Weights of a small transformer language model.
Architecture: RMSNorm after each block, rotary positions, no biases in attention or MLP, untied embeddings, normalized queries and keys.
Each number is 128 + 32 x the weight over its row's rms, rounded and kept within 0 to 255. Layers, rows and columns count from 0. The size above them is the row's rms in percent of the matrix's.

# layer 4 MLP up, 512x192, rms 0.277, rows 33-39, columns 128-191
size [102 104  96  99  90  92  98]
[[ 63 126 136 173  85 113 140 100 119 100 118 121 189  69  84 147 178 129 165 135 123 120 150 118  73 166 119 100 107 135 120 139 124 104 167 123 185 160 170 130 174 129 133 104 127 114 154 111 148  82 117 100 129 180 119 130 149 111 110 172 103 137 126 117]
 [149 118  89  68 152 163  81 157 127 102 133 119 167 126 150  54  64 168 138 164  66 144  59 134  93 128 171 129 150 150 146  90 107 150 151 118  93 219 122  95 107 144 153 120 118  89 138 141 157 180 127 112 190 167 146 205  93 121  83 139 132  81  52  88]
 [134 112 132 184  96 116  60  96 101 161  97  99 119 187 113 148 131 119 128  82 139 153 110 149 158 174 124 154 133 132 131 102  73 144 100 154 151 155 131 125  94 110 128 213 163  80  76  93 105 163 111 142 132  77 167  91 129 114 115 143 142 125 159 131]
 [121 105 171  59  88 159 109 155 123 142 119 134 141 123 128 129 104  91 166  99 136 115 114 158  59 114 101 142 140 166 128 157 106 214 121 154 111  83  87 120 121  79 128 200 102 129 141 137 134 133 120 134 145 139 125 101 145 115 184  74 117 115  95 154]
 [142 119 185 186  95  93  95 136 106  87 161 126  71 171 137 173  77 127 147 163 157  84 103 134 118 116 147 106 175 164 150 158 158 167 180 156  86  69  94 202 114 130  91 148 113 125 143 131 185 133 152 132 148 165 106 105 179 105 160 122 131 119 107 141]
 [ 93 141 128 137 167 113 150 163  80 133 116 118 164 109 116 104 114 167 123 125  99 111  91  82 126 122 199  95 135 164 114  88 100 115 111 132 178 137 140 147 109 139 141 164 113 133 101 157 152 113 172 171 159 134 136 134  84 122 143  80 136  58 104 153]
 [147 110 115  82 112 114 129 122 148 135 208 185 101 142 122  46 141 176 103 113 106 144 134 138 166 105 110  78 157 121  98  76 111 126 104 133 146 124 123 114  65 114 117 128  83 110 134 144  77  77 145 127 171 138 156 121 159  97  83 130  36 180 114 100]]
# layer 4 MLP down (transposed), 512x192, rms 0.222, rows 33-39, columns 128-191
size [107  97  96  99  98 103  98]
[[138 144 109  93 116 194 108  93 131 120 105  99  88 134 105 109 122 151 158 147  63 167 134 102  31 140 148 143 115  91 141 135 121 114  88 145  33 143 117 118 184  71 111 142 121 155  89  73  87 131 106 100 146  87 154  94 178  61 110 125 103 145 113 111]
 [133  69 192 123 105 148  92  79 105  96 126 110 109 107  63  92 138 108 122 157  88 131 161 180 113 132 123 129 180 112 122 137  79 105 146 159 196 171 121  85 115 133 108 112 120  98 118  98 193  90 102 104 138 145 165 116 136  67 151 116 130 100 122  99]
 [122 131  86 128 151 107 176 162 155 143 155  85  91 157 134  79 150  75 130 154 135 168 142 127 115 105 136 149 128 116 138 129 214 119 130 167 137 125  77  90 151 128 150  62  89 183  96 145  90 144  93 155 127 119  93 182  25 146 145 165  81 116  92 106]
 [112 150 111  73 103  59 154  78 147 128  86 144 175 196 144 158  99 109 136  80 116  88 109 155 122 111  83 127 112 133 132 126 171  67 131 130 127 101  92  97 124  59 171 139 151 122 176 170 138  87 179 120 169 105 106 102 132 117  85 142 183 173 138 138]
 [142 129 123 136 128  91 100 163 104 105 146 149 136  83 159 115 119 131 139 108 140 130 128 142 165 156 167 168 178 121 133  88 185 137  81 125 123 109 120 164 156 152 165 166 142 102 132 233 145 201 156 171 155  69 145 193  99 131 201 134 122 113  94 114]
 [172 156 149 116 107  58 197  68 157 117 188 100 156 143 145  77 128  78 105 142 144 105  96 134  75 167 137 149 127 147 154  92 110  80 152 111 121 145 111 144 143 162 105  65 163  72  86 165 107 157 206 140 132 118  92 116 164 135 105 154 111 135 138 146]
 [ 84 147  72  86 119 127 118 130 105  86 141 126 125 123 140 104  96 119  99 130 153 151  68  67  79 145 124 149  51 127  75  67 102 150 114 167 129  87  86 116 157 145 146 120 123 156 140  95 117 159 140 171 102 130 132 106 113 175 163 196 129 120 114 100]]
# layer 4 MLP gate, 512x192, rms 0.269, rows 34-40, columns 128-191
size [ 99  97  98  92  98  96  97]
[[140 140 129  96 182 115 105 134 183  76 148 155 113  86 144   6 138 187 144 147  97 136 135  86  61  93 129 121 172 136 161 115 132 141 186 118 139 149 113  77  78 138 138 103 105 117 128  65 196 153  98 116 148 118 145 113 118 108 110 122 200  94  94 156]
 [109  45 142 106  66 172 192 148 115 124 181 101 107 142 110 149  94 133 138  87 111 170 133 144 116 127 156 121 147 117 148 111 146 155 121 114 114 101  75 112 155  83  80 162 170 121 145 112 158  66 106 130 133  66 135 103 110 165 125 122  46 110 202 184]
 [126 118 121  80  96 133 129 134 130 174 184  96 125 147  98 142  70 135 170 131 120  92 146 151 189 163 149 169 157 141 133 129 188  58  60 105  47  88  73 149 171  51 136 175  98 131 126  91 151 140  86 154 129 111 139 117 151 154 124 156 168 116 135 202]
 [131 146 158  81 129 121 204  95  87 160 131 150  95 143 157 141 177  89 122 135 132 206 112 146 104 103 125 120 149 162  86 124 133 116 137 106 122 128  97 112 123 141 158 151  24 128 112 150  93  94 153 161 175 116 120 148 177  72  95 128 134 117 117 129]
 [149 141  93 136  81 132 155 119  84  94 128 150 121 119  96 149 109 105 134 205 109 167 120 129 140 110  88 165 140 168 143 167  77 175 158 112  77 124 162 101  75  89 126  88 107 138 163  90  97 162 127 144 152 208 145 158 151 117 151 171 167 182 115 191]
 [195 143  68 133  76 140 156 109 108 129 194  89  74 128  80 157  94 177 143 157 114  80 128  99 144 157 181 109 129 124 119 157 177 114 174 179 131 112 147 166 114 162 153  88 118  63  60 160 141 136  69 146 151 148 148 116 197 178  91  87  85 128  53 120]
 [178 162 186 131 140 104 169  82 133 154 112 157 115 150 165 111 149 174 151 164  67 101 109 133 133 145 150 157 122 120 186 104  83  87 116 121 162  88 130 113 111  47  80 104 121 186 141 147 153 151 123  98 182 118  75 145 135  84 145 126 156  93 100 119]]